Weights of a small GPT-style language model, trained from scratch on English Wikipedia.
Size: 10 layers, 5 heads of 64.
Each number is 128 + 24 x the weight over its row's rms, rounded and kept within 0 to 255. Layers, rows and columns count from 0. Numbers have three digits each. The size before them is the row's rms in percent of the matrix's.

# layer 7 MLP gate, 1280x640, rms 0.0531, rows 713-742, columns 480-639
105:120131143092142164114089130117153083095132133111092140081116112083140128119132122110098149107145142099101122148141152132146161110150103093114119062139103149152083150112129164140123155160132073116153148150118126103169114116104129122151101133133092117122099161099091126104146105134113168111165124126120082154103161146113148123121122139117129123155120127161160134071105144125099149168153063154136128116077073136133114103141164157151140138122146117134121128128068189111098100168100150
106:155141178134106090108137127131112156095127134152098120161124092121092133122130138119123103144115099099120112092103132122124133116118132127135121130134131131139132153143144155106159139191121116099132144124114127066126095127116122132067113109144122089170134152116135066211144128116118148123120110108102116099104107111088147132113107078059151160125129127109126141148148125135165099169113141120155149114112125110119104095120184130106134144142112096104141117081130143114131125087108142
100:120119086131082074116153124135173147122146111109143074128161060141117180129127138156117122150130113108139163120123101127120141117114114104103041109125183167098084100164104158152140135099136129110132111147147116143131104121115134153112150117128136137131107119099125101130158149149060089146119080112138124174110105125124139086130133103148154144150134154114102112088119108128161198136150108176152118101114128121122153117130142155099155144154096143171135135123126118167173152175114108
099:144122115104153114149125097100161138130132125128146114113131078165146107147110100143103162123097097107120130127130115140141092173105112120140076135153169136128144108120089137109201145098156133112111141120111163102150102132119092158123075103149158119132136123151138148105074150166155137147140125119154135131147129162130136083159130140134146149126112138149179128131148142128120100122105163135187157138140130120111131131133114133144160114123112116138144094140135153122116110140142106
098:136101104194084167101101138106134114168149114061119130142129109165137102118151116105103127161137136107130128072100126126127160114082138124128078111116105147107104134095100138109145151135136107138082141110105102127147103095126169115115116092133149139147136130139105125110136089126107125140159131101144102127115128132127098153147120134135121160138115139116137160138096129145136143095127105130114091130169142152156109125139102124095162130141128063141090105137143128112143139150133107
099:115145107114134095191144123123148133114179102116211068146125135127139139149132149128113140162125191144170094134138179125136124121106131121086119159105130140133143185124145143127146110136159103112158153132134142174112149139141128086115138083131115132154087093134107164115134104121119098118133149122121181148140077120108125167138129132118139129133117118105084158162169145168138117103100123137072126105112130137102117135095104131128119146144148152197140114140142116103173127129135128
094:126086132127105077148134134133105109115115096173099140143127133142121149147156154143113134118114114154145125088098142123117163127144129094136119145146119128123122154118120138154126110154128111177122124125151089189139115154088129140110102146109091159128105110136111124174086170188127119151131182130130080128127091108093170145130159128089129119142163132129142114139114138139152093108137150127095119126117172139124135158122092111110126124138106147092105131142141119127110112094144115
093:107123112130161126127106158135127104116091094098134140134138092150156144097149107145108125087099153131125162140144088112132148144103087100139119110062151139141134117154108181167152086133156122115158147157096141136131162135147128143067178117159166157151107115142123132125135136151125131157112136136121113095137118148112151114154140127084115099108125194151133110132147072154174167124120108158122157091111110100110167075151107099129146129121163141099140132141126134147119104129136130
101:112109162107132201093128129136131118121113135105140153113086095135155147137116136151104155112121110100147138131158161155149089128128133093103135102111147130163115134123151111123122068137126096141144135128120133125126126096121149105121167149114122126113107084084118144124138133117114135154150143113106139104117117129143167125136138129093136143127146165096120140150096103093155121124151183144134124134125125117138144121149142138125145148114153167095092148118145162108127125066141159
101:137140142131133122113085131140125146093128135072118165085131103108101145080151114108103137127125122119154098109146108128140096118126117147131144112114097152109117128126081148123112117150118122133144161129144149119135120095121133136075147143128115129140112107118170118119132082146121130132093151125117128133123085155135106101104155112111119123180098130131136122146135134148096136125107113135119166143113116160138145080088156100186126134139131137116136104117126127124166143107173100
100:117142147116155138145110166117120100093121125128106107159136105091132179174126132134098146100140108118118101148147136125173112140135116103126078146113145121192131126122110110111147139142152120080098146098126143126175114143125105129129123125115069142138109123140142163130128138142130114109126164096129177164082107124145114167170124093107155132154117137135146126155085181178151125115164120142078122154128101123151130134115135136105124174135109159092155118165139187129165175121157079
100:180156156104126178119150126148133136145126137099106141118125075106132111130175100142153131157150113086080101111112113114120091127105128127100088133114125145193091156103131083084120129142092131150159151099161144120165138098113138141115118081081112160150108089107125142160128112189118119173123105131106134134088164117076113123104111106130167098113099100078156143166085164148105165149152105147149115122144095134155095140142132122075120120126160102116119121155102143132144137168150116
094:148150176141113149143129104163143086141120119129100176159117098131165129088165130135122125120153128123088120106131138138097114135115101156122142170175141148109096157151082146131120127096115108120112098151135160174116172114146134114133109127156149087121102122141144159131146088120169153097140163131145102119105075124126136086142139108131136157132093108138081193126116111095147106110135148130099128123086077153161078106131148166139099109121147125114126112111137148120107120157170125
099:157162103138134125108140105132123101121124110098139168161117106101136158147118158097171151168137107107135105119118088137107104101172132116125160101136164140139130177127113141138133134114136123121114132121117104118140091139112120066132150142160129184119164145086125131140097130114134128085125127084137167112082143101175117123152127118085108101154114139109125085114128106124120111113138150161145112107154177129126103129146133167125134136110126157142136077128082121161152141152155082
100:137102068095128108142124133166125126127144143082185099136123143124117065125134127095144126146128155112123161115092128110155147125119137145142150105182147119146123127127126144130190098117108091113088138133105102134103140151140139096060128123164129160117124130101096128119141105144118148141072109076156111123105126127148108126117145169103142120131063099143133113097130137104145135137083152131143167099121133083125141104106133162134151109138127133089138102120140132071202119122128151
097:108097161117121119058128131097127126099176144130141120115104131143113184142108151120171134110165123145106123139130132145134126118177149142150095113135166103102132159086107111143115145153117134094166158096103105120125100144129097167102119174086139174128140111143142059166143131093115092131149134145153174138105174110146137123074117106124143152148136080119139143133145117112117119092158136124144118117139134132098148111167133137145126168138125140104104155103194138104175154155133131
101:168115137114081112123063130148120128103112134123115128117114127122108143069149133128117135107147132130139151098114127115175138135148096102140111143144144156129125096131157135149147105150175141098138153129154140106136108140150135155127119148097070108116125171168134118170134115131102111132108154088162081141138094149091123114140091106117141104143138154158134126095101093172116162148145106132135168142161155109144129095112133101119158116129097107102120119154113135091123125154141099
098:138100112114117155149098126130099131110122127134112133064141087133167146120092174091113151147131090104132128122124134131144100094113164136137139124144126120131144110134135155106118101127136145152093119136140144138109122129077139156147133164119165139085107135160112147101124134116138111100083133152115132133120111170168136135088079136101104126148142118129148104148142156156134140062116105117133109091090107108129116127139158129098105155129122139143129145186155153076158087137104122
095:172130116117080145105094150129087143122135127116105139116123113071109103118208128131144138144149151152085095136091142098165139124141128106136098122127137100153162161118138116133119174110133156137140137119110083094139157114106111125132124093126130135164128163080090144138138121145158142148141155134144114081146159134102125109121135112132183136151101104119164123101091184142143126121121115113135120123151093149119183089120127128101135115129108104133132123104095113118148165126160135
106:108101118089120174141135145161108129147095114145127131110146113111094129131116165102135145187157118119110130133090109118161094093123120142157139105120153147136132138121136116100125108160136118144124135117148102111132178116148154144108127151136168149127185122110138107120157106149123145104145080141163089161153114176141108107151116155098124161141122126097101129113131145130113139150140110102093158084104125122154134108123136122095131151143126138123121120121122135099153160134101144
097:133135167138135118156098096132140144181142149145157124174117142121145101130135133149133145136112146077125150132094124121108120124083138144066152172143102146127145118131143170088125145141125089114159093123125105152167134100143109111125082141171105130177174099110107146112125142154143136076132166156144130107140125093162127107142090083106123097173158113155120160089093131134116101139114093100107088132133133116111139127118107105132098124142144159118091159094115072116122122117110097
103:110118146106114131153082157088142105121107129116132129152131083132104107099123124183082142154168112135136155121141161121140118146157101142138165116162117117137137097099138139111149076085149088130170147158109080139165129147137139070171081106167109109144103112138127114146110091125113133156122129109141130124144085105099132118146145109148155140103173081103104163107108082127130105170157139122119149143136147081129128140114086123103126112103080150118186088100176124118134122137134104
104:122135079130123085103096124081169096130112134135102127099104114153149191097117142080110156103076141138147144150127154125103140137118100136142149119084118121148151126112113147113124123147126144121090133144152118141115125163121138178095174152134076126146104108154119164145103113138070104138124162130124115087131109149147171131150165165085102159171119137121120118120160168119086136124116104114130090145119141143104167109164117132097149120108113133160103102121132174154137141137147144
099:150124155149164108114172138117101165137104089134136151122096129132114109102122101141105115114154089120094163114151120110112161154124159123158139155159084121096112144113091115099160152086102119131120105108118127088163148079122139155125128107112148119098132112163142139138153076104130125184125145148131150170171121140169106154124083091130127149153122116106106129128160114107112110098131149133155122138091125140102136123131190119147129160149169169083145148114156151128066121107125094
090:133149095137121135197156132142126137126164124113160164098154115071109098149152163124170120143140137137125099172069113095130084114158118093105112110152134138114125091165106129137115134129143111088135158134147119160111108151128159112143112135124198138111133192125111134117107119161121109130096098101144136141119133105114143173128117129145111115154122123129112094136098148136135121142139112140105115175147119131126152173123127122135119119102105157108124102132115124111144119112107127
097:119142152129162151090148116120112152160166138121123132098114079119126115102162172171112119151169111130139123162141137128119116110108094155118105129127108089098112143099132079070140161092124102133139158117137107147131147085124142113140113147119117122146112108116085143148175135122117109129129144159107082158095153171110139097101037117105147178120119146116117156106118161113136145148149064106122102171114147130115136107128102150137117140135150114100123112117096123162130146134124117
101:122134111129065105107150131094095110088092113129134132104106162107112118146090082155115108130111133124143120164163128121123141079108133123106139091152145135090098133162104118122125121131125138176112124129129159120121116168151150108092181143146154136121118141165159147067147074127128176131091153145127109153125133101148142103167129163127180130153087146110099133094090114115108120126156113138124124145090159173126133124126107108106165130138160154126098149130120092091105134156134141
100:133104134106150169067104133129157139128156156120110143138097113137099140144146167090134134135112128134134149152144123112134137161135120167162108146161096145095123118099114130116140130135104121122113127143104155098193132169098129113136155119178096139113149143143088145139185125122084154126154174113104120147076146150148112107109152090114117156152086197132135139140095112128129134092141149114126137082121104145112127148111119136095144146112147079132112096144146138139133125125138143
101:120092109151132125159129123132133161127169139109153109101104128125120197154158142135130152130133094140099131133138107173141141119088136179090099126117128138098127110108099123158156085161155158123188151171116128135101149139136123132124154140135139156119083150155143101123142141151122132114114128192140156126128079140122134096188137158119118108130132120125123151155139159140110147143087124205116114114158132187111127131128133103102116169109147127158128147119130097136088173145112109
106:158135124134149148113115140116136147100092165120112103118111065166084125130141123073104123120127127105140118188130093102147120119126157162167094108159122125157101110165117089169107121144117127126102140138162145067157139116134131145122085108169110141160113108098136130086155142105118106119094145107128167137114153134156116110121126081145169165151120122161173113098115103133120129180154123148125119101117164166143105147092167139156160137130129163134107082153099136160128131127106121
# layer 7 MLP up, 1280x640, rms 0.0555, rows 713-741, columns 480-639
108:143085139120136078130130058117125131199134135145094123111168174160124075090124124174131091175158094129147152094125147116151134152129129117158110185130122089127124125116099110121104124172127161161138107078145143087107120154130138079104125141121172102161129145145157119185092132142161100124159131139100107131139145138132109148117141118117121136092138143103112127145098113108101109102172186139159095173137074163137139120161164135103102117149136095136108155116121094153106092122144146
101:105136085125124104137137153142165138153121163094116119136121156133152141109121112179088147147132149157126174089105162109158125113081112111142129156154132102138154117107123114113117139108088086131172121130150069121166129105148102117134132135110156100121126095151126147160118097132131137156125123151154105137098161158129157113069141104115126122153165150169136162143143134117122111057108124143112110119086137101137107130134115097098148116131176100142158127134119113105132129111103103
107:150103120093114149114129156124114090134095136154111113139101173157087152176123140137084150156091132134126092111135108142127109144153153168133132153153126137162111107150119118108132122133150125144112155106116141065148100155103179124118124089158146170132101190103128151111126132153161134147109144086199108138114135130119119156136087150109155114117084088160153123102154096168157117110073181086164144136093130121174114116151099116147131115112141147113137102154081153100170134159103169
101:145083122129128128103123131140172135130144084095129133070102144133125147178101117104058116160127145131132129140128158109159084058111108138130098158120155094181161117115131137172101146086136096113096155113142082140130136136167122116141113106102119117126138141157146188166147151091124102121075141113141106086125152121120103139105132078093124132144078144141097144107088147106119139142153110082128121068099149117111121128147102128200160100104169114110107132112138114101153174093094130
098:165140100147110197171128102153109126120148193172111140116146129100160155109161127092095146108088121162086118103121126172050159164164130157120131133143108182156125107127147126139107100106144143124124124137139102157131105132137120147135139132146122145099165138114150125119113171154134125150149088147135165124089160103172080141123098111147084146117168091175154100153110116173140170104152128095113043125172135097156156109132122112132105114098160134089124145146125121081135109118157136
099:160139130102137177111095159154133117146141150136117144135132126146149108103130140129120108115163141148107112096092124156148110111107169116130126100125130138104177183141134125142142112079144165137130167143113108153126136164183107103102121140088129129111094133127126129131149137128106116140164155113069145084125123141061111145110155125109130134134158072149090146140101136137149137135162121136130120111108091085108152142115061115131166108092167120139189136146084153123101108107114159
091:135141117115138107139146139152117117138117150142080134130107120079137122136155136139111107164155075104164146168118137120087128139086194126169164098162109172125128124128145176128113114123134146124117111136150115169127129161130142120108121129136148159153112125098126107125115165172153123128133165166127145139146181138151100109106101140135105183156125092064138097151136084124140144146123147091089092090137151111155124142145108134140131101110099120114130130121124112104169147119139119
103:134123164158144092127081076140135093127118096108150127160104138119143162095148099130160107085134139133127105150115123146108122154103161132144147138112130124159160128111165139140108110170126127118116117126139119138069141160142133109135123138137175165135105160093153082107083135099154115113107126090147114110135119105147152143132183148110084132125142122094169072142107085122090077124127135109152133135109120090085158174140131150169129101120108116109124146090106095171109121095130147
098:143143122134207090105089114134153139120122165147190134106152115130115133125140147127094167118103147123097110125139146115139092107121137148071105156103134098117123166121135120091131139154135162102136129125134144111091106124101118184120102153105149126128135103125117136125081098182121118204124077188174128111121093122135116149109142117114157147095117119126116147124129128122115119106102087149140138128170106112155105126133109129073126108140102122189145129130125120127143123138150127
103:141130147154133137140102127084135105125139167151138135110153126093086116102104166120143116102095140142164094073098125130153123111189175143130138172126147166134160100166121148150113124139192111123126096119145144120139140097134144105146093158141084187129073082095148176161139103137144135156151161145099137103093136148154153131131170128166139128124138146121135137130107111183127126100138156169114129142165112129090144151128148133123119128186084165146136147126116133147131151107113112
101:092107120131130122159154140165111156130118163115118111142113140110103099151123114133122147128126113128147142082156104114142144116117160158066137131163100166103063103137120145113141087132126131087169138101098118125155118053136115121110115144149126141110103095130128127126135114113154110128144163170179076154129152187120088102180118103105110155100127136141129127104149101118150155116120126146134187143119145123135109111130109148139132138125151156156131117137180130112094094155127128
096:137135121146157142115079156126127154100120125136109144123123092131148100139181197144065109151135097091100123113097113161122128137128141087110132131166105135082079145135108134133109103150164114168154130069158174148132116134132102137124090111119162070141125139188117147149169099127148151107141150131116145150108097157131128139075105146134147139124103085126150132121141100154172135132160065105164120100137129099094125145126151139109127178113141124117134119116106134097113148125108137
098:149128165127153095140070100159127110135143146127151122119155145121113102147126103100105136169112199129150122140184162106105144094146106124142144128144096071141134142150098122162126146186120100113172153140187107127126138118119127142127103133131110121135126141147207132117133146157097149156123148142120115107144097123175126147133124102138102140125153138097149111159120125110120126132132142133141135155132144128169097100147120116145112117163175057131096082146137081131133124148062157
098:130131146164117169125103128112106084109084107122108125154197139127149148144154137097139158134108121142120134127109114119102130115120151133131158150113157118092131133149116172142126183100143129127118079122113150124092117118070152113078103101150133138132137142111107142131127099102145129103148101139113078105110088101124114151114140091109131131122112146117096159101144084150109145146121102136150135173120116123118136113140147076122127126117105096118146107163140114162124120159130156
097:117119124156146112125118125148133131130115149113100109113124140121139133095086161127141153148086135089173131126097169145144142095137110150129115145168142155166131120113146137130096162116130134126128147141095157115108193153102143150148143157157105106098099122140134133113135114117125134117093095151081127107129117170110103135124103127137085129131136096154114051139114133100091096125116149116126157134133134107096103123143132115094107116141101139105107131135137162085115118153176138
097:130099150159140104155157134116112097136141094122113107139098173138102140105127153139148144128132188153129115128126118137142150095119093113129120087123130151148146129115097130126139091088129136105181093135149095111091124134130095114133094179169119140162102106141133102109096099122132134125097079172145122148145129116122126152128141120106109111119153136142132108175148142160120112107120090137141148095140108131092112128079089127124104084162136148118144119105143113080162117112114085
103:117137107135143063142135181120141155137121168170140170126089145139082145105096106115085156120096092145112202097157114145103122155104126135148106143123085134101099119143132151104155134138146138124111087126135123163122112134117120119103127117153108168153148113147136109146155156153142131096120091142139122207116131120100072123168096126083122074186112186127105126103116134113128107108132150140121166125110148110104129120113136122142123162140153148131159132158155125164152101107180072
097:112136109175104148138106081116145136129128137068144102176108119116143177137109184137096185136140128168156137102127127119094121124139124093139105111094172135173138100133118126144161104129130120129118143129166105125122098090079124149109123129111142134144143138093161114156103097129138122149166112128110127149142113162131152122168153121112093114165155118145102127143157137130120149086106105141142119132074141112129132130110107161113139170110167123103150141111172118069157121154114146
095:116167169131065141159166142138152111141092171096133107099133096107126126096120113092063125132117113144137129117140125114101122126085156149136113117149142075114118124129127146123144092169150149142142098096113107120144111086123126160104107122177178152138115128096081173152088129147151154100125127090120087152132100149110096126092128165143135152156094093147088158122087140118166177167117124121126109105128144101126093067070121168138126157133140140090138132091111090116143072106129154
114:095149145154138128122098140139135118132128152144101119112128143148130079122177102119092107094103161100089153149102159139115113147092132119165104154155125175131117134089114117181115134127127139089165109105124156098114110127115125118128110152145096152116102119148094115108122154140122157166100136182120137088092135098103151130109119160135111113100123114162163100150113123159109104107145166127097127179158150119156134136133097140135111105125127153117133150092177117117071096121126146
096:155103141154190102169099081116113108111096130110112148145122131114185122146100110129116102100203154111095104164139138092129062179104132146145178100155159096163125097116124141136108123092116115179152095116115138114113164143199130139137100097099150086131136119115108117118100128148160112139101134138141153146148146144153147115097133099116133097118096155126118111144119106148184130119137130160108124144087156128138107149090167147110122191160112132127156132111174105157084151130138108
097:121137124080165078143134126139121115140159172152157101148136130129129095118113119131161140110135093158127135133138122132180078119075107165131134129116090123083118148158105142170145147132150140132137136102110117099121147126146104140146161127139080130164125115106147098127164147132133158118131074145119112087101150150165133116130175161121149114131153078112157120123169142103142145165108133133112143161161118142144123118133138110106158132136147099165087136121104119116126171092109149
100:107091138090111141132102150114178136069161117129107132148127124087141112143150138127080126118146123159176148142128126102077111144101125113086087151127139133159137116135120165105139099092151087160082107101127123146105156088171150130120113089125097168152142140126162137124139140137131131155088135111117086108142131101128145115179155122161164136149129160103065127085176144171116116144103127133072109121117124145139140139114099150115156104142103150115125128129140155126120153125117109
097:171112145128121116154112118150133102080105152154167140122162125129166120148127129128091156146139150162134146127139122111126136138099153142093119089112128113144127119140124121150162072163115095150146129109116122126094151132072162129119129139118154140121108132142159099133144152126127122133149158174101107133156125139102148158107145091113130130124113165084147123158140095111091135073124169108145132142133159114165124114138101124134137156157133128113147119096108112108151075152135123
100:145145154116094126134116141113105124170141099175102086166129158134105109135106107119128161154125175124136139122117113136115131115103137145139154074103120141130105143130130126092137138097130127196151125111141119121135156110071094169121136120095127103105191146146151134139143119132139109137116120172129151111121152142110132102135140141131101144101147132161172123110167148065121136125057082090117127105142148086122119063118150113144113113104124108120122141142127099152144142149079136
095:105144130129106125172141167080135158122114121116095108176098162112116147124128099127115121174154115102141129119097134155147106097148165132158141128154130116121141132172186164143146128143146142165125152120116114102122092135143098124140110128128089136146130113143125109159117095113112159123105078102135101149146111127152168134095157155139150130111139135092125108083142122107126111131105128075128119095128153127157107113132092143154136115134135124144141143095161145169175116110147155
095:131106198103145118136162087172135123133117138134119141146101127092184142132150118159168133163080138112137109139083108181126098121149123163144134123115091146122138116117159182126143098121123155119156083162137099151081150054132130156170116112135154142121161177149089139147106163148170098135140104122113128118142146147109120154144152101136080121175110125128109089104155137161153125151104145115145145083131152101152138099135107132140093102102141132130155145158094070165118156134167111
099:133106166125121105076126110084112135115171104120150100093159129151100125164134121145133072092095123109118119088116133142088112120174097148119122122115114120121134125125108094102126109152127134116093110092116128121102157153138134120120180114101127151116105117112136079137097151146116111129135156132127081132138087116127122167132159149103094090154114141142141126101166110114102109131067165114109177143108095157115136160097156168090154094166101135134105097133136176142124082106104099
103:189137129145148099157122070128118147149068153120154160108138142126136113134115133164107127107146130102096123119148138134150148174161128119106110129150125168117120122129169081148136155140092112107145131116185135157131109134159088143147118098135129155180138126130152151110134128151119114110120193144116161132141153133137148143138135088130129082145111149098122131084120085129046136116106105129108134135141178109107159152087135124110108121139083116124177147148159133112082098052148140
# layer 7 MLP down (transposed), 1280x640, rms 0.0523, rows 713-741, columns 480-639
107:139141128155093089149107134098125132129125118117129101153122159154107098114109121102151125139111135164119127119096116100111119117135142115144165154140105100126138133134112149143109142117134137101163104133139115140107134167135123075094166150175153136160162146141134075137120159128130101138099115171143120116193138136126123090158086122111123135112120147085085144148114095156154105084125133162134121157137117153162128129117154115137110109108113106085102128121121141105134094151132145
102:159125135100116116090107127164117108106091094137155133116126120092119144132155150104094103119144157123073146116087143157107098148138125153126162136117124121120113161121131117138121083136163135102112111100110116122078117106133123141153132132113110100116107092132140106128119143134124154177114130118111113175147117121151089091140089159100108141134145102162118134146155182121125153100117167149130141188174135100134165142115129115105126123155096148140145172173114184128153132133133108
107:108111076168075154114106159131143179143109127103150083113104115131079168120102135102104154166145100107129135115092087118136116121103096156080092091149147137131133104158117105143172140111141078112135111142132140085136114127156152125118128144129122107120137110110111094136155206135112118160118084100171092136124105142124126113154103133139110109186097132098080151091164087149135128089119102138139037157109133115139131110128096126115101127179134125145106139127090104085156121105102143
100:081163114111158131135166127106144123111112111146156176105090088121083130135112179107104131173137136149159114138110147114148138097136130122145131101123099081123134134144119159097122113132143099100116123154174141179147124115146122109125147142155118148131103074165165167086116141142120110139141102080124106082091114129129147140137144114139170100163106139113092114119105130100096127115138126096168099125101118124077090145123127120135145127129118135116130169109149143102140106141127120
099:056135114131127156162120140146149158133096158135124109094145145137165138123187135141157163102100086147103124162109133144085125149174133195148117090146143140159198112114135092146169110145114107076132123131137160112088172092111124103180143138126118077130124148154138139112145109157112117098104140132095139094121144098110143123096081167133116101163159158119153150149174162150142109120120138131101111108148090129112141110141143120126117130129136137160139130106130161134092127113137109
100:131166087131138149151157144116128108112117108161149135132128180098106108168115137157140095110081090093088127156136156119147111139179076115151113136139180178117129129119154125122118139127158087161148119122148122147127113119150154164066179146148131096127088112093128099155128152110083134150083153145166143097138129121150170121169168125119138147115134166136078160149101147141123100162132160161114130154169139185147120122125114114120116129120121153121158162087125090128125069195159113
095:119143144098118117102110102104101104168133139081158146104134152147129070075126114130135098132105145114093105130140126173136152114174092151099103159084126115139124133125126139087120162159123152096201136147136163127139121113154120120155135152148148134117151129122127127120182100119163128136111100122115151091113116100137138132144131161127158111095094143155069125104112128136165127123135067194150135154127104132105119103147153128138131141179162136143116122151102121129097082119134127
105:098145132143111121135147123095101123129125164159154129131164129126118109113113126059124114160105131132149086107121122141132134111152146139134150124155094138139129102077161137116105109174116136112140111106136111110162155109148121101125078142123121151104152180118094113115155114120158083106110128090119137142114153103131123120083144147166127152145118137068145072157117115083142137141145121103113120136135145166111147144128110109134140140111122123146110094116131144164147100146138126
098:112165111163113095146136115148133055119116148095125172122115121100158127123119109116130146150177148154144154134147115104124126144124146112098117134139148081101107102132100124124127125137125132154097143150124136137107122158134191114138140121143144128119126150155140140118130126094095158103123110112144132138125110161114135158144094091112084184110127137109114138137136138164106121117130114127147134142048134142115135113125142147119113084140114146123140113116143146106151152115157163
105:105115091080121092135175080155107077151146135156160137138153136162123117161149168070137147100129148131134135111083147116131089091160106124098082143130134102128176100147081142123140153156181090113104066134117126085089137111094132126122119132154149114089111128130156164135116114142139135117130125115097126103093109118117160138148094092106119131144162153121130159107117161128101105135115140103178132092110126119133121118197107134137151138118104106144079152165107095139126096128113136
101:090168156149151155189144161167129163110130088151084118153123114109114152115154141088062136098099141154164096145143180124136109141141177139114127137145097123163114128178128112145144122126145137146110170131108130106137132123115096095101094103126118166118118095125127203132117138147088111143122100097129111121122136121115132130147155119113123059130121117135136151120126137187130133124162106147118179107136118141083139117103102162124096119173136126087126090154123172144157129133117072
097:099129101147101128161099147105091080111141164136106132102111153118150171117100118097143141122109126147112140140119120113149119133104090131161128107127176162095171090150115136141118149124152107106089138164092094097115088133079092108139124138151106115105141120133117115117139176142079128103113091093134137128143126144166157106116121182124120126119105132128137114130169132108151103120078151101088146112108126149170117121128115121123135130113094153140159130138134162109090127131161141
101:126080140119119137168103150118128170090124131146099165115162132115092162114126122148125105136124085187193138095129155123163096140126151145122149142129099123134155127118149150153136073118130134150141092128152165144108114113143175105148131139143110131146139095174153117133175119121116101122173088086138155118126097144141114100114128077112107112073125172143055139137111122122104109145132075110116119105104147125134113126124116124134123108126160094112099098133113140162122111146123101
100:150140120133134089143130120141127113136142133104134100150104094135127100130090149139162148150119145134117126126153140115122112132120072132097134136104139168132142123177142113128162145129106142117112143123128089127167101112160120146170143126149134138151157149176088170095156121135144150142108129124100160155106159144139179155111142120115062130147097173137129102158154166150140128136133108180129122115146151124120113141105176145124145131113126139119112115161155155185152128133167129
094:109161138167128118119135139101164172107122124104173168157137090136133124095119128144089092135156129101115139117129148115131131130150114118134168132146105119099095138107137119094134123102124113091134089153131094121108113148106099106138145114121153110112103166154119117143103141122123120070121090122140096100127075167127115131116112116101088071138182139126110183132122118174135116135144125142175096130122126162113111191119102123135140152128131129128117161103128150119093164142095147
097:158121109130141120112155115107117111139111148094127130122134117101119074138131113122092118154116136159117124102140113156104147111094131135141136147114096120129179085144101117123150091119157159134102081141087159151141116127101164097163143120151119106120100107116111112157152108125137136141058113139110113140145138164095116120121126138113126140118139135111119112072133159158126130099145147168118163134094147114137146093112152168123112127147106125151121139140101099128164130115120136
101:162143147164107101174132120150075160095125113169128141145114081112098147158123108109127088160145133084153108123108115106113076121144168123127097135145143119143134151121199140120178117134095143104076117139144114152116152087104128113136057162133122163119139170146104158095157130177165138122170140149143130168090119098132138105154152158086112160108121103113156117092148157094151084115169127132132148138142125109116142139118110106128118140113134162123127119144167126142131124148155148
098:164151095115104101116142156119086144122158073167075131076103126129132072147136120100123154155102124150130122181220123138157144115125137124129140128141087097113171100108117140129146140120106119143125091163154136129110154145088145124147113086152126158066121151103142088128104126106127104100158090147101066126091100170103096120124115080106124119144118114092129118108132104179114132167104112114130114106110157118130088151134070146134127133136145084110090069154174163082118084168113133
098:170127099127092109144121193116147137098141128105111122111145151085100142134137116144094155101143149134113119156127107134160138080160144085122112138124132140130147136109108146157095166131141127140137125110140139120096127140134157148102118144131147110148163140132080142080094123119168134099126121111151149117152117152136127095107151126200138109161097116157146131145133126109155157150126119088137137104159136138138146100111077137091125133129133127102133089133127166110096153121128146
114:145144168132119102131110114163180104129133107105148125105127161142155121157178096091142135158090138136099117129132125135081135123125110141152109146088131157083129109075112135129158114151154147131133133111096140122179117091112128132082118150100106094130094125141113119112117164150112159145099129136137171142110157130112114153131179124148140107117135161119184139109123142099144156134119138152105109159108120078134119069153127113147147118096123125126126073123065122179149141137153131
098:149106118099136152115165151118121106103151095124095171099121142132098108131082148147190141102118129152150135124169111097161112118141118115096131076174146135117175106164109124147087118120137127134139157131128148152130114102130120140120103112109148136119118140149146128122176180154067112124119148087127170119134150097057179142158114140096124133159141145111152118127157112135123120179141148109106108133126165099081117116132148153137110138111120153132096116109108145107181119168110156
098:100109108155149145135120154118101139145142141164123112126110149128127088128134116126150139106144170121191098123068113134147121123147125162117121120133130117131136120144146120131148151155114116109116139107118123135121171177163181142132139179145108163106128134141154144168100105114139099134085158097122133105159108075125117098124092088124132140118133170140127157143164146131127149118128088130098119063165113127099145140108109157137105131178156178122131146095099109146116083117145133
100:127094076155193154127119072148110149129128117127146159077099079108153140069107130151119131109103153140133155168136169138087119154181114125098129110134174130180132146113107117159101151143164161074097122119113111091112143143092140132134139088140144096086128134102084132119092133125150113125148100126153107107124121132146132117163105154102094185086163132094154110154114157125097114129104119130115124117125144101171105133178128117165132158106127119112116097124150136110105135122194174
098:132132105127132131132145146113080118132109152102107118177099139121111143165115110109090149107154138102084182133099124128118153162153129173113139153128131113126157138124101084095082130094163134100132100141141135100124122114101095100147096134136111160129166132133170147115112106141123120105127128094135152076118125119166119131119177132128104165127128129126108044097137122099124100133130111128191123135118155162122147147128091144119152101155105106136095131133121084171142160144158111
104:142147144151128142129140121171065161114119145118088152131112142152133125130101130157104128131114133141134128123146137129132134106136124131163097126145136158129116120094137131136158113096125125125121139157154119110069129131076132116132122128116137164137108127166143141125117173099161172116123140129105128138116138131123129102145168119113096145132121143119122126108115095131120125140131122112155124126116130134132095160118107096132126123108097123130124109137099119120098124121135122
096:120148104149138117116125107133097089121150087165136137146132103151130132137185135112159130135122139115105122124129113112132153115177111155116150110111118146085130063118115163129142121161114144116195112116092120161170181117072093140115120136151110127142131137146108125123164106133093136122105121152161140101129146148080143133137153157149134133173142100119123095127144178096122170136140114146140118115117117155071134127109122133123082153126135114113143136115130159143168125102148097
091:137127102137116139156129128142111131112189138145132141138160086130111131126162119128153143174180148162157139113108121144151124121092131086160114112148113162149150128113144135113121107101112174112139164142148130119082119130164102141095095119165174116152128120145147125150142128116128134136143135125165126103128105136119184138108106091148109093108145153083095130126176137134154111147128102109137125132093147108133133136126123208118110099130162144097139077124139137117162133144102147
102:166105116108075116108129128135128131128169154102112120089152157161119132070148135152137112103091164139158093168121136137140108152131139084117123088103104077155161122132194146091141130146129135135134116144092112138102082121124140130094140129087132104135173122145173146160088127122094096149116121090162137100109158131141115139128092083162157145107143150110116109136168094173125158160144112128105105088090158120133114118126171118154113145127139166087110140134111069145168124167164136
098:139110101083160122096141140142142142174117114117150090115153127114084125111131153129091140105163137153165173137196130127136131136136134093124155162105172174131135137111156159119145136153127116091107111096129146096109105103137131123123120129163138135141140134126114159112138150105157133160101146111136132143156173070136148177100087111117110134149095145111135142085123101101140151136134149175118139158121121104147131099128125117138087139146117123122127102075118133119132136110132160